Part of a small language model's weights.
Size: width 512, 8 heads of 64, 33M parameters.
Training: a variant of Adam for these matrices, 907M tokens, 6919 steps.
Each number is 500 + 40 x the weight over the matrix's rms, rounded and kept within 0 to 999. Layers, rows and columns count from 0. Numbers have three digits each.

# layer 2 attention key, 512x512, rms 0.0477, rows 291-399, columns 0-127
505510494485511523513527452514479501528524470516507529483454531451524530519547440524464459556543534473482502475496520559508494486513497490473499486511514495494527503486479488441504486454485490533507483520459517514495490479453505539545521488509413527490507481499486549485512488468510481496504479510508523441494560477534488490530483518508516521476507514494507448509463512505438516541471
474516498461489508505507486503483455489492495466488458484478460540506521450514468450484475503466523486468433506500509471503498499446521492519529515485447506474481490470463499471510496520509517489454525516461556524531503493513423502548426518446479498514441550562524562474556497503483467505477534531415562473453463531481547483548494543511490478494497526535466473491531517476522513541540
496501482476484543483519497487530507483491478533557456462468458457512461489487497492493537485497532539493509506535539495453487483512496507523509515518456518481472510429541550497481435447504535515546437497492476539467423476497485437444487484499492549446477523485487463498477505504523513505471514507440507474428525531493522457529479480499546459514530479530525451495488464496462498554523
484562459485508485561529490465465441549449454471493512527463486435473510482494551513509548462520514530593473478525520471467496484490481464437507445514491488527535505504466508484535481548507511477521478501501481478482422489480467488423516464468542525502507559532488565532520462539500520522563555497500507500498544507496461483485492518490496489498452493518490559418457480452524559488491
534508499509489481554460507523482520471463471549511509475461469495480448409510494464470509492473486495521480491479518574496517495402518471516482530534467527488516547468450502497506482523533463514477513493445514486498479476527492464519490490502470518487509471482475499476570482492482502508526489477549500512476526492470556495515506482493503519464503530505504514525511553596482486519464
522494516494539454493518487524556480471492479468474491529478512502501502489527483475565514481526517484534510518493439466488488543513507494475503528479509520462457491518495520526460502544569440548526518494518493497476475489505446476498487470488464529518501555528572543519492530498505529560544462506494530513541472487483503495481538463487457463546480468504484452511454511468519512524516
508508532525461489511525547498504476496551504434481515482469447470498483504522456485538499513425474502458441477458501478473512494469497509502458499455516488502476496491535486463492532507503508503458462573488519531507541494529520468504441507493479504537527566529502503501519503503472501477542518479488478524460495470540465513493499466483514510529475495494471515520492542458491543475516
511487500500448487450489527493524506464511477513530470495524500434533483484467556518490528449443466510526463514495473478455512513587506542480565513455464498482476500494489450531456491470497477498471561534524567495504510507480463517483504539508515490572550455519535488564470527492454508471521479452495455528517492507505510514505471517542551479528491461559460487514446535530488498424461
543472499519478529489507483501495510500552518497568552466497452501514473540480495492473513552517505462545506494475526486507539528521515498507465502471515465484435521481498460527483489538509468476540465481507511480499482502485509490472518465460529482528458541483450499532604490514492454516521487538494485533570500462511502451520510490456495503487528498497508501495477527506537510505531
550474594557490483504493458574516480517502597518539449508480525501506512516478478475525474487512480498485507516496482474555521507494522495524487529528505474499505543507516476509542528481502483488540481559494476512482547513526510493540483553513449462492536476473489536430547531517510440488470501487528489515554480515515554530495475489523511523436547487513508476505489543491507450492524
515479566460519468492486556511489509497498541456500487442507554582509501525455439436503501549466558489429519448485531530499498509470524524485462540543509500518500464538503480522544537521487504512483504509536489517480481497476478477522489520494499533484544500546502505478493547411536518535477492484469541430527549481485515434482450514472517481493514482532472501526517480503531464444575
457498406501481467447492575524479540466523476473521492500567529526525477470497457513507462454527548486499479465479482483456537537514534487476486498510544476487540451521514496511506541444482445506507529507522505532474519491548483551488501467472516476502534511479452523454529522543415510488477501521478497497520467502508569520476524515503552482465439514521477508473500506497501462534471
505478493543518519458466455492515490474559532465510489545510546536500512538498503559535509536511471525451460508493501473476494500524450509515445449477461551502458538534502455516504459464520499510500492516463486471506502526526572491554511510512498484509534486545504533519532551495441457450493451425513492484563499488547504516444529508470478524460541492465522469529515487571558476470522
529497434492478493500537505504558495499443518489494548496516496495481505504544509524502492491454527470588468559525477478453506482493477496511527423532550487520532517484495475481468506536486513483505548514484462434449494442472486540526502467502566483513537477537585506487508464452490522501489452469580499509477517465480520534512473445489522507515541497502491475533481511526521525504559
517491562478501485515486470592506512504488508443545525503465477538518503501472514455484464532514544462517503508499461527491462500441534543482452499528551500498471514427456508497494486485509516505551480520578455485507531571544578484499457521572485539482497491468479466468515463473503479461490473507467508448516539512512474467494457470463526524485542490514494477443546536449450491495447
504525524507533523494504461580539564425540475510512548505535554490490479458489535502508479508505541522520491496470531438473504549526533529483461460440498521524513485490492480496441486486490486498562463470516471448419543515516482478469465576548477484539535517471459511549464510566508503480545539477526497445503504504475480483524513476464533541464542496541529492498585501507447511447487
481448584494512458540521473515533537484469501515492489537504558495544483453523444473557396496493516447457515459531455502516488525525457468525504509462471490467537494506446448537483507487495504579519520474446493457506574485455540482558499505522436470610503488499510485470504531470514494449485469458537442506538476458480493493531574541498514464490565493534538517498443514476476515470461
541482489509509522511503504513492451521511501493489575461515451491485514513478547501514513460495496498529542489526509515459499472489454482548501524480500498545452527427499487502435495468507469458496483502596516501541531508553497460481477483505573499534509533514532482487522448510499524567547482546473545517489520521495464514470495530556443495518464521559529548528478493478477497479483
509495529484497454443494485503521502510580491520472486483543489436427488535486557527521497531554488468503537539473511479598541516554498558501476517515522548508528490473517503493520489523537467426492460501513489497477522497501497423481504481529497582568521502499513473534539564507566456514508483536486481452516469511525479483499487469490504553549557477489483517453496566477513512486511
500520448488484526476495489541449482516456506521441504482491460521534495519485484483466560478471479487512505465445540544526537498502459492547463507527501476476415487499502553472526508534512453494530450479518559532532579467482542483484486455519538567476470502505469446506455518543532505545499492514521510541502428532502490483516453544557471502549524535502472494536487448510512517472580
473493489458479495491505508531491536462466496500464546547555504510476464513495520440460448505483556530512508433534475492496478526483542492466554477506466494537465503531463469493532515481535548496435460453479497500510479440518521482503558537534477489505528459470494467486488476488566454465476552477515477462495530483530494520495484506450477534517501521536538499519514502483476474441524
500482510537517508512512503545498487456541480490533513487529484534526523482455508513482452537496485453471494438481476528509524542496515489505529523509469540502478513463510517478559461489469454537521479533502524539526534451462504512552533554486488503475482521507491503480579486507499446509447520503481520507491490559544441540533519462508524488512491513497559461469478499517506470528451
486540517495499493470490489460518557430479532477473529510573561482523509487523443480466506531534506473483467499516534470510415450509509492523530509462474529513472565514456483450493507515541520526484519530564466600502521514496539521491526487463491494479519526514529447467495474493515406505502486466485441483475511440468466469501475521473524503459521467567513503479537531512513475470494
457555481553533566410522464463483480515469480602465480466500494521482493482456504494491541507530516490536476500491516587491504474464509500418448472482525519486478459494511513491491492470472550463517538550493543459468526515525414496505466519501500491476487445494430534486501527477483484455512517467502505476499497481512528458482484515555441493439514496523544507513465512521466527480533
491520499524505485470492471452495507497508473533538457516457492503504479447452504481547502458506485494504439495513533477506507481484524537464518544467506499488554507508484543516455528554443457530509541506477594513564475519508468478511503478536494497527476497531480477536542502554516492504492516464512513526456509494491511473496481484458486546533563463494504482557562525474547553537435
478484500502494467504495504464503480489518492511509518544482488518491483511491504496551551490491508612504459528488477495512509520513586493552494480501487507491530557473472510492510451541497477400396509493487478497478515521483516465587483486448537440557467496470531523495480452514530535480494496503529524490515411522486519476469452459496503471510511515456476519521484455544461490495494
488470481431522504456497495465459463486549515501486550467468500542474536527477516477480486490532501558506475483544513500529545538486531514469543531486483506415488471547445498476469413561552480466525542473527511522524501571460495498487438451486532480482519490548464461472483527536501501506484484520467498523508510528492477514507487552554524510493544470469529526433531497473439520542555
466459507426495506567516470509475535529434493522554545491517530495516485459505497562459443534563543511463451483497494538486516500520426503506467460516456533482471557505441535559504473544566477531435480474480467496526557559514475548509483445492515537471522524522526559519500501464519554550508527502482519524491486470471487506545552567527490518576481525481503478508542519558501515518539
482458486499503486504507508447500467475431454491551475497524543477444502464528501475459522488471453540546542483438509506420500524496485512541468501477485480522469486444506484497557518501503526533489506524502526516499515493485538520506495438490499523521513555518496498501447483536547482480492484524526481545479553498540546496475552495515503500527451501490441480507506469484561522519537
490479495521513502500518517505502510499526480507496508515508495513499507500504491505490482479464509505511506516502500497490490484483503518507487504493474501505503491496486495510527485500519496504495497489507524506490506489524505514514481486481494499494521494506472539487510481507487494498527492494501512487473510491515506485522504527505502506489481496476482519490511500551498487498501
513519483477478492530480472496516468484472470472491488498505531480476490496506513500492513484528498487501501500503470480494513507491528500506486507468510538509478493510497518494532532510487493504482501514523507505513494518479523499498502508529478532515500518509512468501512507508502510495492463497470501501526505494494514511495498498503486500488520497496503459492500510502506514500503
486494507520521528497527507502510523529507516512505489503513503503499509492487499505505502473490495500491494508488513500481487499486482527507493499514499510484517496491515502486500500507494480500509521524498493487497497480483500501507486473505509513515511495500499509505498476469502501497472519501545503515485474507510496498500493484522499489498486499518490515488492519524502514485490
501483468535536481501521522483502470491511507499523503506504472488505524490483499479489498511456482511521491504495508495504503474471508503522470497511515473487520501496500487495519499497526490486508487490476488488509502471505489507523508478499513479498476491517500511485485508485506503476504501489491544505472495484515486495504495494515511501517492493509486498497521513528491497490506
504491500500488504488483490516485498501524499511496492500494496508489532486500497509519497486479486502498497486495518473525472497509474502511509507500512496498520494518482487509479493492508490490493494479507471503535511522519478504507503495481503502507511497497508503509490504483495499478492487496496507498508476488522513505476495518517498513492504471495517494493515496496474495509492
507517496467477486508482480501484503519489497474488490484512484483507517476511497500506544507521530484484499507509496514510505526499508476493518500513512480504489508484499504487467502495505487488497499506504504484488477510508487499504477520514491510505494482491487483541518483485477482521509501501484506486520473510487493508469516498533491510507512492495490499524502528482502499516495
499529523487495497477458465501491496500470510486516482505501493502484493488503505509494500529547507481472501499492493490491506529499527462531507516485516493504489513496483497490492515512485482526502549509511496522509519541522495520491522524520471514485484497485500490504520489501502500496516496510460499482497475492486493509481491492534481501478515524515494495495501517496476518515471
504478514536521476491563484520520485525483495479502474513511490514483475514485526471514481480471464512499478466495493515492503517501483516490486500491496509508506514486516486512506479523476504498518496520478517522531484499504507516481512486499496496507502525510508517469514501482500476488504490493511505495503496498509481494512494506469491494484524478497484496502466505522472522489498
536520502472473501491515544487468489526476508498497496505456486493501510518511513512488523502519468506483498483527487493515509496492491463494525489510479486516470518483497518484485509490507493506515483477480500528474488489500511494553508480497494484503522486490501475518528524492465467501487544487528523493487528486516504510506525500496483501523509484490502503470523468471507502528478
513480488531532521487485479565515519518485517496514493498490492508491510482511482523493523502480522498505490480499489506493513511490505500522509486470466520497500490519468518539497533497501515493519482487519460514491505506510546527507504544484514517487511516492510489526529483532535517521508485491515485482522517524474497506487513505518527510493500491534504530525487543481540523488482
456495538542533511461499496524508500487549511496521481504529496519477512472490507521551501501513532480503481485477492490473502508498518514524486497504500515471536499524474509524470489493500529513486538493520444490499503545517501527468493528481535491511483495514495518504522498511507546505524471487487506501524489497493501514473480502514505524482527508504482523515470531512541490470519
476529510464504492533500450483481484471539465496517489498502520514499479522490501482515478473533508504492510520487516494487515511505514511490478523497529489513512506502526504490508464495482517515482503501504514509528504514483510506479500499509509526501474521527506515467459509489504495505507495505511484497512461486509488491486483480511500506500537499487503479507494498519458507499495
507478508476463474519503464470506463476509466489506503506521516531504467493509524469490463496495487509505488485479496503503507485497508525477488509503516505509508510505513499501502460500476504501477491514472517534539518506503495487494489480513494502468492551555513543456458513490500503464509476518501505514501499470524475486492484500478514533486532486452490468491485515550475515480487
447532489453498491498483519468465520468538503481491478506515500515528486537471512486488470525520524510508507551517501467509478507510472518497493488514522492513482520499514476471475490472504476487510534522498487484497502512508486468509493454512499492523496494492492516512461521452506513482519517520523512517485467506521513484493495470509513484497503509484491511488491483500487483533481
515467512544550509437476633540501527522488526525505483476488484464495512500475484514510536523483517502504499493517511495513503497501490487518509504503479500480503460496486481498469529521514498502518509493515490458468483466504478512525488521461478502550497468463471463528522490514508515512497489506531488477491507519484529500504497531491476517485449519490528518494533492460528450495509
490485530557529521483513512526453522484514498514503508481504505527495518499504493499515520499470518479509481493455517491489513497484503506496476524508515530488541485541490505487511468499494545494484512483516482469522490484496490522484493488477519487487496482521511532497521504487494505489507486487528492505508503486491489480480488498529497487505519488509503518497503523489498516499542
492485463469473471523505368480537549494509481518510489515517493508493495473497462520487513491504490489481501482491510490513512492479490500537480497482531484497519502506492511498514511529503470543531502506499520532492492563504485497492527493560472523487505491492499502453497500483472477507526520516497516520473499523500518499507507489485465479475544500481488463467514500514512479499492
518456456545508517465501485550543493522469494524528541499494445452508507454516477521502556486511477549528507485515529545515487483492497493506504490521510437507510507481494504484495504530498506453509470524476483493420467468505473471522535535497478462535512487453490499564474460551473484499525493479506522486491534468469493518506561552448478506504512516485521466515515482530542445477514
577442530506534539437468498576509496541424509512502528473493497408526484531509462540467569449500450543482554482551519520500474537505492428564527454529501441516510484495469473525478537564538464502503462521490497508455456460482464508478472494489462561553526542464509464538499426544553499497525461532510497485506500537512520506498529523452502475488440477487474483498538461459528478476514
539493521478504497481497712475490476493528499474479494457474493466522525497494522474515489498502497539547459527477548506486532479497475490494494502472501502498520507530485486502495475492465492467469489489471456485469512468537502477513483526504492502543521482505507501524467480483499515475483466495518480501501517492504473447480529548480489503508521484510521505481514506549509503496527
530532424493455497533502502459441459496468486491517519450500525504507508507523570481524465483473496532497493569485529501473474496495496550549486453530588470527531474557516514475482493472457494499468521473515537476475485474523461491478530446513480517520536524527492474444485486496546493502516464494514464552531537501506482531493506516441493455485510447499525505443485493488538533484533
477507484407524502533476537443513563461536455491470480511481478471469534482490484502495475527521459482488475512467474488554467514473520494537520496494499460493430523538502528490493515473495506499510509475523516506512498494487514542540499469499503539483500454506455518479522546483519476467501509493440495529465489516515529483476528509503466483533561448527453488553524420520477497514480
465530537464529430502459816484441499444483504465467481488470464507496522487520496507547479467491544436492469517538512476526499488498493491490490505511464537492535517536475480461478478458513470511494506449508482537522512538508505530498535550484529500474503475475502484513542546486501506510504508506459532487533488533513492504481508510510486473519535507503513528530479499474477449550519
504532524525506496501487408497432554530502545523433482498514482427463527464492504501494441510490486494446511524454523479467461445458544521523495510538492484506495444504437511488502475507461497466480470517494511476536530492496547503501463437453495440475478505508444508507545553502521460457507582482524510559482491469454477471544489434535463502508534450489471512515542477502509498528496
548438458524493489514512372510502493507517475564521508485506477494496521470511540519510493530500452536520507529463551474538488473494455525516509501430474461452513559504526539498526466509534509471469502449489460499413485486540498494493526491497452462476488444491487558499487473543460483501494464477527496500500475473498540502492489502517514474536500486457510478537536542531490535523522
513475525498437478455478235539490463519565542487503548519518525418489452494525521483537496474561487563529536513471517520445500513504520481542506491460517495487495496523532490549491489509512533519471483555500510501461523508513460454474472517453505506519490553503474440519464440561534535477507518517521515514518506470493438509510510460444481465505497478501516472433506480493545549465498
537509480414411520497485287448522487512520488483505506483495509446496490478519477507519522484535532530474487507510450494473464482504475471582493465479487496509496474476498484464456499492519539531512512446521512552457515493492517483518461531478511557511462506517481491502513473564504524474543546531488499499469542474470509481527476485492495496491480476526523494467485515508535558460482
480585498490436472489453501519431491528470499522484506452510491447504490474532488486499557477561518527485457532465489511471483490536488504545509545544495508521543470548475511541494491527524500504489487537451448553497501487468489501505486472459459475496453502461500483501509505515544513500489547538498494484467522481523502513509496503453496513521489459501488505557488536468527529537443
449489501517531495454493569484473506552513487549511498475459501510487472542505448492564472488534501543459486482455508510458472456511513488495461544509515457471528500477470495487494496522466534485518508554530472464488511426485561502527453498486506500522490499523510502528503477513471488497479515496490499511529532443472474509520495529532505530540477499514495524519513554498505508463530
545556428457381451562521357492458495556473509535493530483534509493518487507489500506523504519478504525460501499473477506535483506502493524513581470519502465517469477524510528488475517491508459493533521419521507507504516479506504514493496507549506547515522510508511538480532399467460433531517457483491470525503500505522529482530498490508510475466487524526525435530506508520554514490503
517457511547509542485490740503516535435483475523471467505497486498488496543493529498452508517498501481489478513490596431467480521477479504482488476507508504486514522508455500499501515527421443492543505522462505511486493508517492520515483443535448517512528533481520518530461507495484502474468488525562504478521446540538533501490467520508515516510477479502476461512512555567471492507515
486509516470501478550568130538521488505492503495481545511524534503514485494530503520493503471481474527470546496486496547534500531495482479511474514493484453495521469484575544516482512559559501528489477575545553532505499504494518521485486500495495525481463497542537499468503503505523494530514490506457470551513468514478491519480520477509491495506498512482504458505499446500465499489512
436511471557464448489526490527553550516467602494572571596551551486515544539453510550554414506470462496485406489406481533514517452488437482437478393639437512468494497536573539456528540510548511431492484455471484441507533524565358551571442433515459441479476483393482607560555505411444563515432503513532506509418395566423529557566592578515590485523441514380468505478497538550502479508440
433538488437505440580498540499479518493471487456437586453451456478517361477424511509385511604528518593544492509440481536511492450522427537473513579515578424474421536445531683475559495471514368621499524535559523510481554396472517468487489558439475560395475419418550564525566542527486544480497600582446455460436607453482535552549469463471414437527512474460467376366525434463435527523501
485469546533504495434521537512535518509507584463505409488423557512569477475454568595357485479466487508448510406455391499489569512445405482563436523508342443544534527543523535485528533507529580523525544485485501559558516462535424655546513419489449441436404536568527522483537576472449485549484406441460524565519443511523534503461580568554461561496654525509601512464511536605520556553524
512484489485476433512552548483516600467598510514512489511490614497536502614461515533567446466476488419448488525483495565477533523540572472528434526517468479527466403534582479486501461517560483520619481427531587487554505509458485571433545517456531400508520520490482436507505443438518382465577431561528499455515499388416474472543508527514541525500446471512504467492465610529476454497476
532444490526484516553467502474512555426509542352446522486506465522477506551554513566430501636467472543465445570414418548563541483460503501512524464604422489515471459431486484460507618380560467582502537459524553528444572427494421557504658476568520577464523467554458546464526501540518526572533597505441538466578454537533486536479463427436569466548488490555571461454522507506417547497552
529489442531488497481528545459526501495382582515500417455490440519476430581448552633485533544427478468520486399498477458465466503555418519474600463491521512515464514561467433488557542523524511512416419521506458516461481573550531536597463532523378467528420485487482491449573380442509529477570483390481515423469463478506521399455462489489493544490461486569463534567524531509395469481493
497518471477556485497516481491511459556377450523495449556569404507555533396503505501422563491541444431605496513502472538554573510508453519500454544567553425357453460559498437443425494533555588485496523489599472488461505544500368450426527491509494586459458545445550563521524475484575560449488541474469459560457479503475474457500441513537463543491469474487600464488371601536586477468468
458523487546543561547507487498588448453468522466486502489521577485601469554526510550550469520591539439449529388557459527419504439512534527484386539585519472446501585520535482492468517536444558576468386506468581439479460572445482599482420559576440566581405589496468483561567541481566492542561434493470463446536581476411562434432488520470514523488502479442462567516586435566475588436559
524508509495531545527467503506486437506454482601482509510463513508535452467524483625447456494510574504476504475532502416469483464423495538510456471517583572508465497434552555433542531407482509439377403439424531503405515433454441495458494532387450573526476500488408557434489528570425379585435442568485549457430428446513430515508518535531602430455501503575524427522424486533535536375432
408505473474463390518498561525473498460570488519494555515517501519475467442484578497450565551606561525488466532445455520515516518525554545469476374480426518540565527482401472524527393584482560585536482512421567471515445505529512443591602521531529395486465419623461449452353446439484456494483437456535621356580613484520546513451525469523570557625461474508564575474566494467451546537571
495563517591569473537467457518535546512562536593596418540476516461499539451466513444499485531395506407494444391480462423530505448423507520459468426517526543416539495428392612539513493530510507536561518448435489489434495595522449466572418518487533453497431461439414602503516501458467457394472473505595467535618496451518450376474570429542551491565588581469633485468483404521464540533615
458491486479485474438487464521500500426547418417410557542532507612444529499525548454481554464549435499385502511631464502450570549523495516505528412544629453535478544599465488427595607441518626601494491449451546512449557456542514503500520481516409437454556441425531464594480492566499586553501502480450471510519457412379437586449481502531561498417523523475528453496577624505489478471426
484528521418497493496513549495463431496543467594457475517492565500532618554508405494582618495591579581414458461587405520489506470498530480524500442518497477502563473499432517448504574446561546518594488526610523491498599589541546575536417470434464511556448470545547471551389538411594374490465528534458514428547474514501496572485488485491541475488456445512477493545465380491520528569552
506453525503506533494447454486498469486484445603507413542572510519432564541491449633477443550407494452496577505459446506454498502502508477574493378551488506485438497384457423491439389487518605541304584484520432555477475488547562491489566485549600460450538461520477468490584459474545505406631523526466448532601555466574566525549422483518501495492550558511566471505591437426613520430477
480523535511468522561472521482487559562618512467522519600460412552518454484469485645500547513524525391572452497518512526559555508514488507538418470468519503487581583497517560466597564491540419441522481520353554500476493522537571532463425482475515567474493500523425511497590556513441494465486486494554492483525497375493612552484463608482491466491401443471490468468497522523527475430495
474510439495559500488556497491492460414413476526603494433550660504381532541542467495530403557468437537525470479504567473458631574534514533428496546422380623569468468515435537509628533541511529505503564534584510552581492494511517494522408491507465425497510542572491541544495558583557493465517560529525538525497417448525555438471392492429491498633479428513600567388522473496503528577516
488516471526475503533548469485499506429622449599513533462487487578570663525460543489346459494450505634546538457482514607548429493525469467484519567435518512534537584569569456527519559567502490507559489472551524442591606492495534560444439409525508443543475428466507519568383474427495490487413404480541562490428519450524546521485514511522472498487455549534472535583515464547435518557516
514499523555464503488459486555528531448424447412438535452518493541567442437491430485444431554440564490433475495568460607546457455499614544474457448514531602512507519472531421449486461544482471475451525535578387411485585507500602459621541528440453497463616517525550454476479491535532382504601527369512512532447455514490504497573415490530555549466557458466511457506505481466541429504468
456501495566539461480536464476537579527472468501567443525485488548491558509542533480537503449530596463470552519462505477513443504618510482397479491509445414514488579532407521530514521537549489602484510510462555455380513501461503482531509490436340504531476516464443491463472530543450562565478453412531573591515497506508569552509536450520554465484428443542549550578422492418434475466538
533500501538540505475528521493444482441391583452490531514562524433546454357501524589508512441525477477472445498493456517536493528496494493553502514441454560498608561562511522465546440451500514629445487526415530510513461571535492439509611612482516462506553535505465516431504496534548487543527506523415567465539526448521540537485506458359515471475479470504481539430468543497511455428549
519517466495463550506469499546444489510526498420547485527471479446596542572452541373474534463533508596482497497465589584577453476505480503532517418471406538590484491547535449385434515510494413404435485529472546494462498496483466476445464478535491513575477507529428474511578507559536506415531635466429606489522514440557533488498557448513532562525544411413496635553570384521534507594475
517468532468483491544493531499502483485520568526420434491445500426452515561553488521428509542411609558562487400449413502553420455480522490518448384403449573506518456555455450448528493432483502528530425459554423482426577501538485523468420556470554562482516461498507502499457539471455534579618529537557479508395640476530519487518534477467521437441462507590490456501537419501564488436501
494495511482527475453532525510564604493560482603399510415372494525476429498486483515517527458513589510560577539528390609542519571503588602438480545577534406482531446549517527464486538501491490409471397510444556500537482522527420494550583478493496478470495471507533491557444614398465519464430550471533464511532450526594531540566604502476365452446501436526503494576497430519519530506439
516436482478504533447505503473481406608532603376509570497572556522487573392525561500533619469491424501508510496398472522465451539527583501520516325429558520588438512572481512566531522477536528435505474488514524534406465479501509602538420514434427531518495546581497504498408488447614515445470407563471476516531418496530522485547566484439531479454551500576505617484439466496485395563530
504535542468496452535485507484487571475429508487582416462474497607622438513456506494498504490444431435499546454646496514453514478515447486491494547577469563506470520441480453454622503509483457468513550510516521501487520443555415521425562502495473543464456462543381438500513441437527529487574376607563541555536371475491483503506374433489463496447442616529515466561475457488442501506508
518470444425470549435511521554519499565530482525471578513438456469534421478571427486468518590512476503574497449476469561471496521522472461549489364580552523467520542413481545569568490591397518562571507565497513529596450628487361541512499560444539519647458429476582468589563472483510578542532425468512424462535495478448445542521551551486585509425521576528571450502575482381426583564494
598474555453480537555472536479497482529537575582502470541374482527504470465443551426473484512702516483553416523524464506414529458469528566633475420499539375639465627469370530578415560509503507598564560504464395426532493510502555549476481512449578512496357418498512397526393462474530563529531516488547502379520492524420487455521498620540511480418419608517461456526396589454466493533587
468473442448410588450465510561491536571401624450629522472485560450434573492441553403497508401424448493571476502530459492402599530597585433500566495516563508544598440459460588500534459442526539566517493488363552539514546628606592476542474477477529475617523521384479421565528468501555560553549512541465447375556456550533459520503624425532470598495507522564419513574515558418433599389505
525494518506531496489517488501444511532496445486584478386517453537488584523426564495580481557508436517513492480525442466470620558438476470533420424471465442550573550523573444455494510375473497485357540526542515485428441491472462524461605533446439514517484562527527509615539501464521525512511470417519507492473509503582324598543406538514539474628469516438566523524560492512545433555458
482515513458493435439476538495522564442506525528532449497569479488423441486490551509444434477492462478573585594479463568493445534507575536470405476588546505474580456482587525458514546474457608480593535494523499472492550410542489497577455462507501472508510458515479529495536470524568538466429567567551430565522580490438436488546607523483596560550499470462446637479492609466475593581541
436525539508442497516484486512466439484500518407521440420506560618526509493481487528464413450525471448460471487555524525539469521439473458537515489421610495458448506487510572420434456503496388476628351542515438478512553425518454498552483441572502511541463455476429432527586475468499492544547561496508430573465513484492508415494461449498530426485430514529539545471503505534506456438466
529563437506446524474491560544484483548515582489454470531411541433490501576495545563526550483520401438564580525570504489494467483544513441526484450460478512394591444555570423562538382507562433469559533521647548524518511445514366527465491503573408506492468524491551443367523462522493494575467555467581589455512513529567439460533432616519559455620478530510409462470388448450498487499475
491487516493508490520488477501493499516474514500511511509516510488486488500484509507472497504502522510497515502518491492531503503484516486529491515497504484494473490478481494517493479527530492523500494505482498482522505477490513500508474524490514496469489496497504496518502501513520498492485506511515498536502486473495488481527520484484496507486503502509515494482504489490516495492493
500497497493513494500500492523485494504524501532496496516473498515502501492494511484506491515490512503499518467504506494509508495495527517488498478492503504503502533500491505484509503493524487495501484499526512511472502491491511498501486537476512507477494526500507509516499502515515487512492522510485488492492515495489477484507516519486497510511505503517498483486496483503507516496493
488502515492473510525491524492519507517488512500517492493507502492492484505515493492520504479489514519496490519498490518500525530511500501496492489509498484511516491484531479507484503484493514523511494467490495485503503496492469505516489494489493499503495482507491503502492508515514498508506491499498494475505492516508512531516493500517506509496479493497490517510522499499506502512495
503496533513491489498500525523508490501502521514502490504497491504503494530512529518512505499506500512490497488512507491520498480503488494495473523503487476514499510507514501484484513493503494495519478510502504497521503491493524493523499481492508481476516497476503490514528497495500497507511511510502481485494516479512497500498508501478494496515506503507495522499509478501516512507488
500514536483489493484505522495498498514495473483511511508504493480513514493496491486485510489520504489488508510494486513493487548507496513501503501526487499511497484513490482523480498490496515521499526470509517504491493506494456514516494497516489507496491504517513493497482489525510502501523486487495511481510466507512503511505487482518501532501497483496498506522504510505498495526500
521487510505494484526504503497487489547446502469501489495499510479496481505508475519490495504505486492501497501521479481483494524522493493494510512510511491496522491504497486475488497525481472497498522509475499498509516505517477492513499492504459504494496485482484478532483501513514480520483471507516513479492484475478519516499494488523499501511484493444478527519520500501501516514495
479482492501498515498518508500507470488517516495464480492468539491516473516521527496518475516472475494516506491495501487531502467493517526491493511509495482514485482516491509502497484495529476485497485510475485496496511478490529499477499522493505511488503477511503506510509498496512486507494515507498522538477530486512489478515511504487468477520475525503502518485512495501514483494512
510501494500503502488511509492491468480511491507512504488516488500515505480497488504536482517503513522491500487511521480494492496521482489506517529505496482507493498508493502484487522508502499512486522527478487504512500515521493517501530482491502498496487519507488507493516491502471521491514508492514512527504499520510506506494485505510461489497525511495504473515487516486483520509494
517497480534485539509510476488508457478518486494502503512519489478508497491498502508510487539476504530499523504460507486500491472469514504517490525476498526494503521486489520509520508520541488522479500538487529505517510496533505501493527482518502493504496512518492499477523503476471491496506499490497529496505525525508482502487492520487489490502500521484509466505491499494470516489518
499506517490511504525488500515491482529530500505516522457499501514483488493503513515487504457496475507484499491510486539494485526507517497526504476512519497488521516513513504509505479477502499491495489483506535518499479499483495498513486494499492508520498514498498482542495509491555467506493504476503494493491488500512512521495494500499509516479513481520484502489462504492486504483512
500496502473468452461461512501489489526494471516489507509517516512476532461512486498506485515481502460495485500503461504511504511493489497498495497497499535505507512487493465479483505523491500484493504485534478502464494521520510513519479499484500533535510506504494495507475531525520474485527475491498486483512464528483507526505513531496520535474524519499502481518508505457504495493504
512506504540497505538521506521478533503490504503514509524488484481485526489513512496456484493514488497521473489499500503496490488509480517499512519500508481504517540511507507497503497506479487539510520474512526499519498501476509474514498522508487492489485515512506477531474493492534495496481523517505512499507508490491476505510486508500504524494514473498501492484498492516507526525473
513487465481514501501482476480498505502530533499516535465504461513525516516494509490522482498500499516499488482526531512488497522500493483511476477477486485494486526513484503511472512508503503500525506486520472494494481498505490490510515512469498513500509475496505477521514476504523479488471527481490485507498511498512487528520520487500492495493505494507493524542472513488502497493478
467518543477486459435458514529507545499483493491490478473501495502497512508526490514476507503504506468479509488536501516493506512515496508489491487483505494512496480516494475530503525512475487495507498499538454468472493526487515501513509525476506545518496470507528506512496485550503496491521494500468450455517460492484513492503499502524518483493525498501510527525505486471474474494517
506499488485480525553541440466491449467512517478536499474492500507498485483503520536523467515516491515477478503493467514514486474502503503502467522497496495501480516541515517497492496511504503500496514469522505502516494486505531495494505469512504484503517502496494511480515490471493475501496474496521506517525505479497484503521515524493485499492513497532528464469470501517508514531501
492504506500478493512499483506501521535511501518537519502499496517525482507534500471492520479493483494473495514508475515490521531500491490491512474498524483499475495507493515516458511521520483501530461476508477505484490503483494476479505526490487513484511484515481492512457483520529508498491530494516485502472499500465503487491494487499502532507490511493488485516517515487492508502479